config.toml
n_layer = 16
n_kv_head = 2
head_dim = 64
norm = "layernorm"
norm_place = "pre"
init = "normal"
init_std_up = 0.0154
beta1 = 0.95
grad_clip = 1.0
batch_tokens = 32768
doc_mask = true
train_tokens = 121200000
Each number is 50 + 15 x the weight over its row's rms, rounded and kept within 0 to 99. Layers, rows and columns count from 0. The size before them is the row's rms in percent of the matrix's.

# up: layer 13 MLP up, 448x128, rms 0.207, rows 41-67, columns 0-127
# down: layer 13 MLP down (transposed), 448x128, rms 0.226, rows 41-67, columns 0-127
up41 108:31 52 43 60 75 50 39 43 59 57 62 50 47 48 42 66 78 49 46 52 55 45 65 36 61 20 51 44 15 44 63 40 67 53 16 46 34 34 48 87 70 46 44 71 78 50 43 20 59 41 43 71 69 71 52 41 38 57 63 82 27 23 46 83 92 58 65 71 43 51 34 33 48 48 36 80 50 65 24 36 52 47 32 45 43 69 48 34 48 64 59 64 43 56 35 64 72 56 65 60 60 48 70 53 38 52 55 46 51 40 45 45 42 75 61 55 52 56 68 37 41 61 49 40 29 71 34 66
down41 101:67 76 51 59 31 53 44 39 36 40 29 29 54 61 62 41 52 75 55 65 39 43 40 42 48 39 31 54 41 26 45 76 49 45 66 50 41 51 46 42 06 46 48 84 56 47 54 52 64 19 49 63 59 68 44 50 71 31 68 64 59 72 75 38 70 53 50 36 30 35 38 39 50 42 33 36 23 47 51 36 53 45 61 62 29 59 34 49 43 44 13 40 73 38 28 57 57 30 39 40 59 27 59 47 62 27 65 52 47 50 28 13 53 40 79 55 64 75 74 40 58 53 32 35 60 53 47 26
up42 089:53 47 55 37 40 54 58 46 62 58 52 34 30 60 49 38 40 36 64 52 81 47 59 49 39 85 67 91 55 44 36 53 61 48 32 57 56 25 44 55 13 24 49 35 43 37 34 55 58 30 30 65 38 40 54 30 59 22 46 35 56 72 34 74 50 44 43 50 35 74 58 19 47 13 54 75 46 49 66 61 44 45 25 51 65 25 47 50 57 57 27 65 56 61 59 60 55 74 42 52 37 80 51 57 31 61 35 63 69 65 78 37 50 37 24 59 53 27 37 55 64 34 69 43 47 39 48 42
down42 077:31 85 27 51 58 56 48 56 34 69 16 45 43 28 61 77 69 66 65 43 47 46 34 57 34 54 53 35 84 37 57 28 55 23 38 46 63 59 51 35 56 44 43 52 53 28 42 62 34 32 62 57 52 66 39 61 53 84 60 46 39 37 51 32 71 21 37 54 33 48 24 49 48 60 60 44 70 33 62 40 54 47 50 62 43 29 62 65 68 46 54 46 45 33 30 70 10 38 63 58 53 43 51 51 57 50 60 37 48 46 61 57 68 63 52 75 38 55 78 19 46 81 20 57 56 45 46 78
up43 085:52 59 54 56 32 53 43 41 70 37 62 42 52 23 72 52 62 14 81 47 56 69 67 52 55 26 64 45 51 50 40 61 56 54 62 15 66 45 69 49 24 54 79 44 41 33 53 50 63 74 40 56 38 43 64 47 72 56 44 39 45 45 58 49 53 61 42 43 51 21 41 37 49 40 50 50 27 54 53 30 55 45 17 70 60 46 53 26 63 39 42 41 41 46 63 26 77 22 43 57 62 66 55 70 51 54 60 66 47 62 71 15 73 68 52 67 80 30 86 44 39 73 60 46 65 74 61 45
down43 074:36 44 46 84 39 40 70 52 29 74 54 59 65 75 37 49 71 67 30 40 61 42 63 37 65 47 49 48 44 49 56 50 52 31 65 75 59 82 19 62 78 59 43 23 50 64 60 47 58 47 52 46 44 49 58 43 37 48 72 46 23 70 45 47 74 42 50 49 35 77 70 33 55 71 52 55 48 41 68 41 46 45 64 41 52 58 36 65 55 14 22 70 51 46 51 39 45 64 46 41 35 36 38 22 65 85 41 66 62 40 62 35 65 43 61 35 68 53 51 14 21 60 31 39 47 62 36 68
up44 106:55 42 30 30 74 57 79 16 61 61 40 53 71 57 71 42 48 45 46 65 46 72 59 57 57 30 39 75 54 43 22 19 58 43 51 47 50 47 57 56 46 53 54 61 47 51 61 66 66 33 60 20 63 33 68 71 85 56 50 68 44 18 64 56 69 41 61 48 22 29 53 56 74 44 53 45 43 53 73 40 54 43 26 43 61 45 43 45 32 44 84 35 67 77 25 43 21 45 69 68 45 20 60 39 43 58 72 61 47 56 41 49 34 44 51 64 32 31 52 42 45 58 55 71 45 63 75 44
down44 102:52 16 46 38 62 40 59 39 11 52 61 56 61 57 48 31 26 43 55 53 47 70 63 46 44 56 50 69 48 38 50 48 33 58 53 70 33 25 58 52 68 58 47 72 59 46 41 66 56 44 47 46 56 72 89 33 42 66 46 64 18 61 55 86 35 42 74 46 64 20 55 56 67 33 34 53 60 29 44 61 69 50 55 71 58 45 55 81 42 37 66 43 64 22 69 60 40 49 39 49 56 71 32 36 45 56 47 46 55 38 46 51 31 73 82 44 41 59 95 49 45 69 46 49 52 54 77 37
up45 084:49 51 55 44 17 51 46 54 50 31 64 21 65 52 49 37 77 66 17 64 31 33 40 65 54 55 55 31 60 63 36 58 61 48 50 50 49 36 46 43 31 53 27 41 55 46 66 37 73 50 41 57 40 28 49 55 59 49 80 54 68 01 44 41 61 31 45 31 47 55 56 43 59 62 58 55 69 99 66 36 60 42 33 55 59 45 62 89 57 58 40 68 41 74 47 53 37 38 44 60 41 70 52 47 33 18 60 34 52 39 68 24 66 54 34 28 44 48 42 52 45 45 42 57 46 43 32 37
down45 098:29 55 51 65 68 80 45 40 44 70 40 48 70 52 55 61 38 48 29 49 55 57 52 58 07 12 55 69 15 72 53 50 51 36 43 47 25 62 25 52 51 72 51 55 58 59 65 45 87 40 49 52 45 38 56 47 47 64 67 57 59 16 53 63 49 47 45 48 59 48 66 63 48 40 53 69 73 47 53 64 33 45 68 56 25 58 52 31 82 57 67 45 57 01 39 59 60 61 73 71 35 54 57 41 47 54 63 61 50 52 46 79 26 46 33 57 36 46 46 51 66 62 17 71 47 41 54 47
up46 094:64 79 53 28 49 60 37 36 57 37 54 80 44 68 67 66 61 40 73 33 46 30 55 28 37 51 44 63 70 49 26 43 52 60 56 61 67 57 78 52 61 70 38 27 44 47 52 37 70 62 33 43 39 44 53 45 55 51 49 22 33 46 45 07 59 42 51 63 26 70 62 52 61 45 64 51 54 60 35 79 20 39 59 71 55 53 69 68 39 27 40 52 49 81 47 67 70 50 43 34 18 24 28 55 30 48 57 46 63 60 69 67 50 53 51 61 53 56 63 55 63 74 54 24 28 38 29 63
down46 096:61 46 62 52 60 47 59 51 39 46 56 40 30 68 49 54 57 18 56 18 52 66 51 41 68 66 66 44 74 65 40 56 48 62 49 45 58 43 67 54 59 55 38 76 59 54 31 51 34 21 57 27 28 53 54 61 56 38 43 39 57 39 74 31 40 91 77 47 62 34 39 48 62 65 49 51 60 52 50 82 62 45 73 61 46 19 24 51 43 54 27 40 66 42 50 27 64 66 52 32 41 57 89 56 35 68 63 56 21 37 42 26 59 33 40 26 62 64 34 81 62 44 31 55 64 59 47 69
up47 087:43 51 49 85 64 41 67 36 59 35 59 44 58 45 66 52 43 43 43 30 70 66 19 51 43 36 57 84 60 36 55 62 66 68 73 72 49 63 44 27 51 33 17 70 34 43 39 52 60 44 46 80 57 56 22 46 38 48 45 53 28 50 57 67 26 78 34 40 53 60 44 52 29 61 44 64 34 49 46 25 39 11 21 57 49 21 78 75 66 48 69 61 36 21 54 33 49 60 49 59 43 45 51 60 43 53 48 55 64 54 61 35 57 22 46 45 39 56 59 35 65 65 56 65 23 38 50 52
down47 088:49 59 80 59 56 35 56 41 49 76 46 72 50 53 54 37 72 78 44 52 57 37 28 50 52 46 50 50 27 59 68 13 35 40 76 59 22 33 50 34 60 60 65 35 38 56 59 42 52 53 58 50 40 68 88 31 42 33 50 76 51 16 57 52 56 31 36 45 51 42 42 17 63 56 64 72 25 66 38 65 62 64 52 38 30 62 44 46 37 50 73 34 51 19 30 60 66 60 49 35 40 46 48 70 45 37 74 35 53 57 39 52 63 37 57 39 44 92 63 41 46 38 23 60 44 61 63 55
up48 101:66 57 56 56 20 42 49 64 48 15 52 48 63 53 71 42 65 47 65 62 35 28 56 37 37 12 49 47 64 76 43 27 30 77 77 57 45 55 51 55 50 54 39 50 49 30 42 42 49 51 47 46 53 74 47 43 50 73 59 59 55 95 66 36 55 53 32 45 64 53 56 76 49 57 55 29 52 34 57 57 64 28 37 24 63 51 54 52 61 43 47 24 32 63 44 66 38 28 59 39 44 63 44 80 44 50 79 44 31 41 54 40 43 43 52 39 76 65 65 28 68 42 37 63 72 14 21 42
down48 095:51 27 34 45 40 58 34 30 84 71 28 47 35 44 18 45 12 26 43 48 51 52 40 42 49 82 56 58 44 63 34 72 47 26 66 34 44 22 36 45 33 51 22 63 74 26 34 75 76 68 78 58 56 22 33 36 54 38 57 35 60 34 27 58 38 56 39 54 69 51 60 50 52 55 42 65 51 61 43 77 57 37 41 45 53 54 60 73 46 64 25 81 71 45 47 34 49 47 53 39 45 59 63 23 25 39 54 47 57 66 40 61 38 36 39 44 47 55 58 43 38 51 63 40 32 46 43 38
up49 091:32 38 56 41 38 39 73 45 54 50 60 68 45 55 40 68 43 45 23 35 45 68 27 18 21 39 81 46 67 61 54 55 37 28 22 52 55 43 53 61 39 71 29 51 05 49 68 62 74 59 54 51 55 49 51 71 69 58 31 51 57 32 53 53 71 41 41 57 70 56 57 82 34 65 46 49 61 51 49 48 65 54 41 57 60 48 53 63 50 47 56 64 49 39 62 22 56 58 69 37 44 46 16 36 22 17 81 27 46 50 39 32 61 51 58 32 44 39 51 38 40 68 88 40 44 54 36 50
down49 088:52 61 61 60 66 50 64 43 46 59 41 34 53 32 54 49 53 31 55 71 47 66 25 41 28 52 53 46 33 30 48 82 43 76 73 52 43 56 12 40 36 70 52 22 43 60 56 53 38 59 75 59 42 02 62 54 19 68 63 36 52 47 54 25 62 69 38 55 46 53 49 72 64 42 48 28 55 36 43 57 65 43 34 46 24 46 28 44 42 62 61 41 48 44 27 59 59 60 32 44 31 62 33 26 59 75 71 45 72 37 46 67 31 40 24 69 73 81 46 43 53 41 35 49 40 54 68 58
up50 102:56 65 40 46 41 58 51 47 55 52 49 47 81 76 63 69 55 34 60 54 63 68 46 57 54 57 48 53 57 54 56 43 53 45 52 55 44 53 50 30 55 42 35 37 48 64 68 41 32 35 21 47 37 48 71 56 84 44 47 22 49 60 65 22 55 46 25 78 38 80 48 43 16 33 41 26 65 19 19 30 57 44 61 41 48 64 62 58 34 61 66 58 27 54 21 24 29 73 43 35 68 63 42 56 56 53 47 40 37 71 49 54 47 52 34 50 38 74 44 45 49 60 57 32 14 48 06 39
down50 095:57 33 44 83 28 86 50 51 08 33 35 55 61 38 49 36 39 41 81 45 65 46 62 54 49 61 41 52 28 64 50 56 43 46 53 60 53 00 45 99 46 51 34 21 51 41 36 77 32 77 34 29 65 36 56 62 36 47 49 41 60 63 37 37 51 65 64 46 80 56 40 55 68 55 64 53 67 54 29 45 41 46 76 71 48 48 50 44 46 40 67 38 49 57 60 54 63 53 39 48 58 66 35 49 54 41 59 63 54 39 47 57 63 49 56 67 65 42 58 72 57 47 52 62 65 28 45 61
up51 101:63 56 30 40 49 56 73 80 50 66 77 43 32 51 37 33 60 45 55 79 32 67 50 47 54 35 74 57 40 60 50 61 54 59 67 50 52 86 48 24 56 37 37 31 73 49 58 80 52 28 65 28 68 52 21 75 57 55 21 56 41 30 53 59 56 64 49 39 33 35 58 38 57 32 37 61 50 35 45 67 23 51 50 53 52 47 37 44 39 51 48 44 55 42 73 62 54 51 40 53 35 59 78 39 17 69 67 40 53 28 47 54 77 61 56 60 47 23 37 45 23 27 26 64 41 56 29 74
down51 104:52 53 54 57 50 69 44 27 50 50 24 47 48 42 57 21 67 54 57 41 53 80 67 67 63 57 51 40 67 37 63 15 38 43 49 73 53 71 33 61 51 53 54 28 48 83 44 70 57 50 65 48 39 38 12 48 66 66 58 34 49 62 47 87 59 48 23 57 52 69 36 45 49 57 53 42 25 85 41 15 61 63 32 46 59 54 36 67 42 46 53 50 69 34 54 46 49 44 41 82 66 61 58 41 52 52 64 39 32 47 32 64 57 72 55 43 45 70 75 24 64 86 51 30 60 67 51 57
up52 102:29 51 61 56 49 65 60 47 68 12 28 57 28 39 43 40 54 05 68 76 71 56 55 78 26 65 61 45 62 59 53 59 43 35 49 58 41 65 66 53 66 52 65 27 54 56 47 62 41 44 50 74 69 53 28 34 50 37 65 65 27 28 76 49 68 53 58 50 57 45 25 48 35 43 50 39 52 51 53 56 39 47 56 77 53 33 51 50 75 36 80 63 69 35 52 62 79 27 43 63 74 61 48 49 32 38 49 35 46 51 26 47 46 49 45 57 57 37 47 30 33 66 56 69 44 08 58 32
down52 088:70 28 51 22 50 41 40 25 67 50 71 32 55 43 25 48 32 58 38 56 71 28 52 55 28 38 36 35 46 36 38 61 32 48 27 67 55 38 37 58 43 45 59 51 70 55 52 62 37 58 38 26 85 54 58 54 64 44 39 48 47 43 31 47 82 07 68 32 34 45 50 43 50 81 32 38 56 68 58 45 31 44 28 56 47 28 41 36 42 29 55 54 27 70 32 36 17 59 43 11 60 40 46 48 54 62 63 39 44 47 36 58 52 51 53 73 41 81 29 61 38 36 47 53 49 42 53 71
up53 086:53 43 50 31 42 67 41 57 36 30 87 45 42 29 30 32 45 35 33 44 48 35 60 33 57 60 37 36 49 40 75 49 34 50 62 63 37 64 66 60 78 66 61 50 69 44 43 55 38 42 18 61 82 65 43 75 39 51 74 55 43 50 87 50 67 45 37 57 55 71 56 53 48 41 43 73 38 73 45 46 70 47 45 53 78 21 57 57 54 45 45 55 45 48 39 49 58 61 23 59 86 74 70 77 41 74 44 56 49 37 52 54 24 57 78 49 50 47 72 64 67 42 45 72 32 35 56 27
down53 086:64 51 70 72 74 49 49 50 42 33 47 45 47 60 66 47 58 65 57 73 52 67 76 68 57 48 38 62 66 75 42 42 51 59 56 53 42 32 81 58 82 39 52 33 39 55 29 23 55 37 56 33 37 54 65 51 37 23 29 29 57 65 54 31 46 74 56 58 52 30 24 50 94 61 73 19 40 54 39 59 56 50 66 36 35 28 39 41 39 76 40 45 45 29 43 65 47 60 46 51 32 48 26 39 54 48 50 31 26 69 63 39 66 53 68 56 51 69 48 69 52 74 32 77 23 47 55 61
up54 093:36 26 36 92 35 62 64 56 49 74 79 65 45 24 55 41 72 62 45 40 66 72 65 52 34 27 60 58 40 74 77 39 70 34 44 39 55 58 29 27 63 77 45 33 40 53 60 66 40 40 49 49 49 38 46 43 43 40 37 81 55 57 62 60 53 45 47 71 10 66 56 59 24 66 51 28 52 36 53 44 33 27 43 18 53 28 67 43 47 60 53 35 51 35 63 57 37 61 56 79 48 56 53 31 72 22 59 32 50 39 78 40 49 38 46 51 54 51 39 49 51 63 38 67 52 50 70 42
down54 098:41 66 31 67 57 21 56 61 31 31 50 65 39 70 39 61 63 54 58 58 59 28 44 20 34 62 34 59 47 46 76 62 74 34 47 18 41 52 65 45 80 17 68 71 30 61 46 38 80 32 69 37 43 59 74 37 60 69 41 27 35 33 53 55 69 55 82 35 48 45 45 55 64 52 44 43 17 52 32 53 67 44 56 56 42 65 41 58 38 58 36 36 68 37 41 62 54 79 26 74 52 49 33 50 49 53 58 41 53 66 56 11 64 60 71 55 49 74 46 37 49 56 49 57 46 55 40 46
up55 094:48 37 59 27 44 51 85 41 27 31 49 41 55 58 53 42 33 59 24 73 57 49 65 34 58 31 37 85 52 69 76 43 54 51 69 46 51 37 26 61 49 32 35 60 59 64 24 83 39 48 74 42 61 81 44 54 56 68 76 53 61 42 37 57 58 55 41 66 66 67 47 41 47 49 41 62 47 78 55 22 68 53 46 66 33 58 85 49 55 49 74 27 50 44 45 59 57 43 51 26 41 41 44 70 27 74 75 46 46 56 63 49 65 46 57 55 49 48 49 36 67 66 52 47 37 63 54 03
down55 097:39 65 56 40 60 60 31 72 71 55 69 43 41 07 55 39 72 40 24 24 58 62 70 99 42 55 45 41 41 52 45 49 41 77 51 37 57 77 51 63 57 72 62 46 71 38 45 24 65 60 41 49 55 20 62 51 67 44 33 34 56 32 34 36 50 39 54 45 45 60 78 41 21 30 57 35 41 38 42 66 56 46 38 38 51 53 30 58 44 56 29 64 54 70 58 54 39 38 21 46 64 43 46 58 43 51 75 41 68 26 31 65 57 58 32 56 67 55 46 55 37 37 57 36 36 55 20 49
up56 101:50 51 26 40 53 50 44 71 30 34 45 25 41 81 43 30 41 41 30 55 45 57 44 85 55 37 36 58 77 46 41 40 56 58 56 33 39 39 53 30 47 61 52 77 63 46 56 42 48 59 38 53 47 42 42 36 50 72 61 25 53 54 61 55 75 45 43 17 57 53 43 69 58 19 37 62 64 55 46 64 55 65 49 35 43 58 70 84 57 41 32 50 57 56 61 33 28 46 20 52 66 77 24 76 57 34 62 80 87 45 35 53 45 49 62 55 70 22 45 50 47 72 54 22 30 32 45 57
down56 101:31 61 54 53 35 70 72 46 32 42 30 71 61 67 73 26 42 57 68 56 61 57 57 67 62 39 58 23 50 23 57 26 43 29 45 70 77 49 53 34 57 74 63 61 57 47 35 55 45 11 48 51 43 35 66 26 48 54 38 60 56 33 59 39 46 32 29 36 25 65 40 33 62 38 59 36 42 58 21 51 48 51 61 67 51 42 23 53 37 45 78 58 30 69 77 59 51 53 45 65 36 53 52 29 34 49 48 36 24 78 37 58 62 54 59 57 51 47 88 62 55 68 33 51 71 42 20 52
up57 094:37 53 45 46 50 55 61 64 51 43 92 63 29 57 30 70 45 49 33 52 51 37 41 59 38 74 79 43 49 19 68 35 51 25 13 33 42 51 39 50 55 49 34 66 71 62 46 44 64 10 42 56 32 32 30 52 42 44 76 55 61 39 65 35 56 45 20 68 59 34 43 81 48 45 31 38 48 65 51 35 19 69 59 57 63 30 39 28 48 50 61 41 57 39 36 65 50 70 60 53 28 56 67 29 58 58 41 51 58 45 28 34 61 73 70 73 37 75 44 69 53 61 42 45 67 52 57 51
down57 106:29 74 74 58 69 32 41 67 48 67 47 58 39 47 27 37 57 42 49 42 32 23 37 61 63 44 62 59 18 48 48 42 37 65 36 64 49 46 71 30 67 58 76 36 25 63 31 60 88 39 72 37 73 36 38 46 16 71 31 50 39 62 42 69 54 44 48 58 40 53 41 58 24 57 34 47 61 51 28 53 80 49 47 52 63 73 35 76 52 30 63 57 25 65 36 44 12 56 53 31 65 65 36 53 58 46 56 40 60 75 54 72 51 69 46 38 59 27 48 41 62 45 37 57 41 42 50 32
up58 096:63 36 45 51 36 39 54 50 32 24 53 41 76 62 55 69 59 43 46 72 60 64 54 44 26 29 60 37 60 64 53 38 99 33 37 50 67 27 39 55 29 28 62 45 53 67 73 32 39 74 64 47 63 53 65 50 56 52 60 48 56 33 48 18 58 31 26 73 38 37 46 61 33 32 52 48 58 69 50 60 44 63 51 48 82 41 65 39 58 55 43 42 84 72 67 43 53 60 38 25 48 49 71 37 41 37 64 51 51 68 38 31 54 64 43 43 65 59 52 39 36 49 70 35 48 87 40 85
down58 088:61 54 55 49 61 37 54 44 75 46 12 54 30 28 63 46 47 52 63 69 65 34 33 24 39 69 61 45 56 63 40 39 72 66 50 24 46 46 63 43 65 54 49 69 29 47 57 35 38 44 51 75 33 16 49 38 92 50 37 74 26 38 44 44 50 45 40 39 43 39 64 24 34 32 49 61 60 35 55 56 68 48 36 52 52 64 69 48 45 52 47 27 40 24 48 64 30 27 39 77 60 35 60 29 58 39 46 80 51 46 31 40 40 37 37 47 31 43 15 56 63 75 52 61 69 75 44 50
up59 108:44 59 58 55 51 32 53 76 51 55 45 51 38 47 59 55 71 56 48 37 44 42 61 62 69 34 35 33 69 54 37 40 60 43 37 22 36 41 39 61 67 38 30 49 65 60 76 43 28 52 29 50 23 43 45 69 54 57 51 58 14 71 43 40 38 34 43 25 47 57 51 56 37 54 54 52 51 49 46 16 48 32 59 30 45 57 34 66 65 39 49 30 09 62 89 55 52 57 34 68 57 57 32 67 08 46 44 51 60 33 47 37 65 30 42 41 54 94 53 81 50 70 48 56 45 24 50 64
down59 101:39 35 32 61 36 48 45 44 48 50 51 66 41 46 56 61 57 55 67 48 43 44 42 24 62 71 58 49 59 58 33 55 72 53 55 40 55 29 52 42 69 57 25 78 27 41 56 53 55 46 55 51 39 45 55 09 52 57 20 42 20 61 54 40 36 85 60 53 42 50 43 27 42 30 35 66 46 63 21 78 51 59 47 48 25 47 38 72 81 71 55 81 64 41 62 41 33 24 38 83 52 38 63 36 75 38 34 35 73 48 56 64 33 63 67 39 55 39 43 50 69 64 46 46 12 37 51 45
up60 105:54 49 43 10 41 63 72 59 64 47 29 52 60 70 39 48 47 49 36 57 47 33 24 44 56 39 51 38 73 54 45 47 50 60 50 55 35 33 37 32 42 58 67 62 39 44 45 22 62 27 88 58 41 36 57 33 58 33 30 63 54 69 47 62 52 39 40 47 44 29 50 62 54 73 44 99 41 78 63 48 71 43 46 22 45 67 41 79 48 53 44 24 50 27 52 19 51 40 63 40 43 65 59 48 69 27 55 37 75 45 82 33 58 46 55 54 73 29 35 44 49 67 54 41 61 31 54 49
down60 104:45 33 58 42 29 14 45 32 48 57 56 42 70 30 67 24 61 56 34 34 36 20 43 15 49 51 63 45 36 70 60 67 51 25 49 26 66 53 47 51 39 48 37 52 56 47 49 72 08 58 55 59 55 39 34 56 26 56 58 53 51 69 46 53 55 57 51 51 76 55 64 56 30 68 39 23 59 25 58 27 32 63 31 44 42 26 71 69 52 35 71 64 29 56 28 50 39 45 48 75 52 53 56 38 57 82 60 45 33 60 29 50 65 62 47 42 57 65 52 47 50 39 58 64 51 91 61 29
up61 105:50 49 20 55 35 36 54 37 62 42 33 55 57 48 34 56 16 74 74 54 55 39 44 69 78 52 43 35 47 77 73 40 45 48 51 33 53 45 61 83 16 57 38 57 65 70 45 69 44 38 62 25 40 47 45 41 40 55 56 34 52 54 55 57 29 55 15 44 42 36 53 41 51 25 40 62 62 49 48 48 37 64 53 58 59 63 28 57 37 23 46 59 82 23 89 57 44 65 47 54 37 40 47 54 52 74 52 63 40 33 37 66 73 51 44 44 34 48 92 44 54 72 62 32 59 65 51 78
down61 102:38 46 48 32 40 67 52 42 29 73 40 52 36 53 57 54 49 37 41 60 40 76 66 70 54 58 51 42 57 14 54 19 33 45 60 42 55 54 61 30 00 39 82 47 54 56 51 47 62 39 38 57 66 72 44 37 60 44 69 85 36 44 27 74 62 30 09 34 31 54 50 44 77 52 72 38 49 50 77 40 70 53 59 45 40 54 31 44 39 77 75 40 52 57 62 57 72 61 35 58 55 45 62 58 69 48 27 49 60 50 54 72 34 65 63 36 41 46 51 59 29 43 52 68 55 43 70 42
up62 105:23 29 43 46 51 41 57 39 73 62 67 55 73 52 38 51 56 72 77 37 63 34 39 64 21 33 72 61 49 63 54 41 62 39 29 60 37 52 59 57 50 60 52 35 36 56 50 53 34 35 59 74 62 77 64 43 40 29 31 76 43 48 41 22 84 48 69 29 30 46 33 45 50 38 50 43 73 79 53 51 11 46 51 32 35 59 69 35 33 55 62 45 62 50 45 37 50 18 65 61 58 51 53 60 74 32 42 43 62 42 32 64 42 75 34 42 47 58 77 52 60 81 41 24 44 64 43 46
down62 099:62 36 15 74 43 42 54 73 52 73 64 52 47 55 24 74 51 58 39 33 25 67 47 32 44 42 40 69 68 56 67 62 53 34 41 40 62 34 46 31 56 22 59 43 75 16 71 26 52 27 44 41 39 48 50 29 31 49 41 55 52 59 59 63 39 62 48 35 66 39 64 80 50 49 60 62 30 38 71 89 56 65 41 73 58 48 20 15 44 63 57 63 48 46 40 57 59 27 57 57 29 37 57 31 43 58 63 41 51 48 37 45 60 52 86 53 33 58 49 51 41 17 46 49 55 49 59 52
up63 123:48 69 36 47 75 37 64 42 99 52 60 67 36 37 57 42 45 25 57 58 43 39 39 39 53 41 60 25 51 56 51 60 68 37 33 51 22 56 29 38 64 66 24 56 48 25 76 62 53 69 82 51 44 42 70 42 66 50 52 66 63 37 41 48 42 50 61 56 47 23 54 56 26 57 16 69 63 74 45 81 81 38 22 43 34 56 60 57 41 27 31 28 59 40 62 72 43 31 47 39 53 59 29 50 53 35 63 59 62 43 46 58 53 56 52 27 50 30 40 48 61 43 29 35 50 61 23 56
down63 091:44 67 53 59 60 36 66 36 99 64 56 48 43 43 34 20 47 43 49 64 50 56 68 27 57 65 71 39 36 54 49 35 48 45 32 36 43 38 46 74 55 36 24 50 38 46 42 58 62 55 61 41 30 39 49 56 38 58 55 51 53 56 43 71 44 65 49 60 53 57 45 66 38 41 52 30 50 69 47 99 57 39 42 39 48 40 43 49 60 56 44 40 38 35 49 58 64 41 45 38 54 63 48 77 68 38 52 46 44 41 42 49 33 42 48 53 86 60 51 32 61 49 39 55 47 49 41 45
up64 108:57 45 27 39 21 69 41 71 65 26 22 45 28 61 34 51 38 63 53 59 43 62 40 65 51 26 40 44 36 46 89 49 98 64 50 53 69 40 47 73 68 62 36 73 44 35 51 44 57 55 74 84 66 27 42 69 49 37 31 26 41 53 63 49 37 40 32 54 38 41 52 49 58 38 62 65 47 53 27 60 40 70 64 57 52 39 59 60 46 31 46 47 43 71 43 57 62 49 39 61 62 41 63 54 34 44 49 67 55 43 52 12 50 64 35 36 42 65 54 51 67 31 61 81 63 53 86 58
down64 107:59 46 70 35 41 56 66 55 34 70 43 54 56 45 50 44 42 48 41 46 44 21 55 65 45 53 66 42 73 23 60 25 55 36 60 47 48 20 24 80 38 66 55 42 38 93 60 70 33 17 39 51 45 92 59 29 38 60 35 54 41 49 29 50 54 35 67 39 23 51 51 40 42 52 61 43 44 43 52 67 40 24 45 45 68 50 42 58 31 58 60 50 44 44 42 33 61 35 33 30 40 25 57 33 56 81 58 61 56 22 36 50 54 78 35 55 38 44 39 31 31 78 68 59 51 54 33 71
up65 110:52 54 54 34 54 52 59 57 46 60 52 81 20 56 72 22 36 58 56 44 61 33 49 60 53 70 64 69 43 36 63 32 33 62 70 47 53 53 48 52 69 29 65 66 77 61 48 57 36 66 56 65 18 30 50 59 60 59 51 50 37 33 70 58 52 34 51 54 50 26 62 47 32 73 57 90 66 57 43 47 26 27 69 62 50 47 56 45 45 77 33 38 53 43 48 52 67 30 46 44 66 43 55 61 73 61 51 75 29 29 60 32 70 68 67 68 35 58 57 42 53 68 47 21 85 84 55 34
down65 110:40 71 67 47 44 57 41 37 50 44 09 58 64 38 65 40 53 53 39 49 78 34 24 35 29 59 28 27 41 52 54 36 71 45 70 77 36 48 51 59 43 71 70 56 26 50 51 43 42 61 52 60 18 46 29 52 44 43 65 31 86 31 42 52 51 54 32 34 71 72 38 58 43 31 56 54 40 65 44 34 54 69 53 53 39 61 54 58 43 57 50 42 50 32 56 49 55 48 59 56 65 45 53 42 35 58 61 11 58 33 86 51 50 32 44 72 79 21 48 55 26 60 71 51 27 41 34 81
up66 101:53 53 56 45 44 52 64 24 55 31 46 75 43 41 68 59 48 55 47 61 58 32 51 31 43 76 66 69 27 47 60 48 57 44 78 43 50 18 44 42 29 36 30 33 50 41 33 47 28 55 29 96 53 49 63 63 38 27 38 52 42 54 49 70 76 63 20 34 36 51 42 43 42 63 57 56 71 55 55 59 53 86 33 56 31 20 48 30 33 44 48 65 52 57 46 44 53 25 56 59 62 64 44 49 50 60 82 40 55 40 40 73 83 64 77 59 52 38 49 36 43 66 80 72 44 50 70 50
down66 088:55 03 50 34 54 82 20 39 52 54 46 74 52 59 57 41 36 69 51 40 49 69 62 50 67 57 56 62 63 68 45 42 65 85 65 26 43 30 76 37 36 54 43 66 61 37 79 64 52 45 41 27 46 69 55 65 53 53 40 80 70 40 47 47 37 52 68 56 46 48 54 59 44 45 50 34 61 36 44 40 55 36 50 30 42 68 51 49 44 57 49 37 48 37 49 55 74 44 58 45 24 34 56 51 38 24 00 68 55 60 39 44 43 56 37 64 37 10 49 55 32 40 54 19 63 43 33 48
up67 102:48 44 16 58 44 54 67 28 39 59 29 54 32 61 34 53 43 48 42 58 64 39 52 41 44 48 81 35 42 53 62 37 42 36 70 43 45 57 77 48 57 58 73 50 60 47 30 45 51 29 58 70 29 58 48 58 37 58 54 59 44 47 81 54 56 52 69 33 44 68 34 57 43 76 45 52 61 42 41 47 39 75 27 47 22 39 82 35 29 07 65 68 33 54 17 35 53 77 56 26 59 50 60 41 45 11 43 64 50 62 67 50 38 58 45 40 53 78 29 38 68 63 78 60 57 54 32 46
down67 111:61 55 32 37 23 59 65 52 57 42 60 58 37 53 45 73 32 30 72 51 40 39 48 63 63 53 37 64 44 60 45 41 47 63 56 65 47 28 66 50 57 60 53 45 38 42 14 55 21 45 48 45 60 45 61 40 57 63 33 52 41 62 53 10 53 57 47 17 63 39 23 29 54 56 51 46 60 47 60 58 71 55 37 53 69 22 48 72 56 29 53 72 48 35 72 73 32 20 34 75 45 40 63 44 59 67 35 42 00 41 72 29 47 31 70 48 58 56 47 21 53 32 69 57 58 42 41 66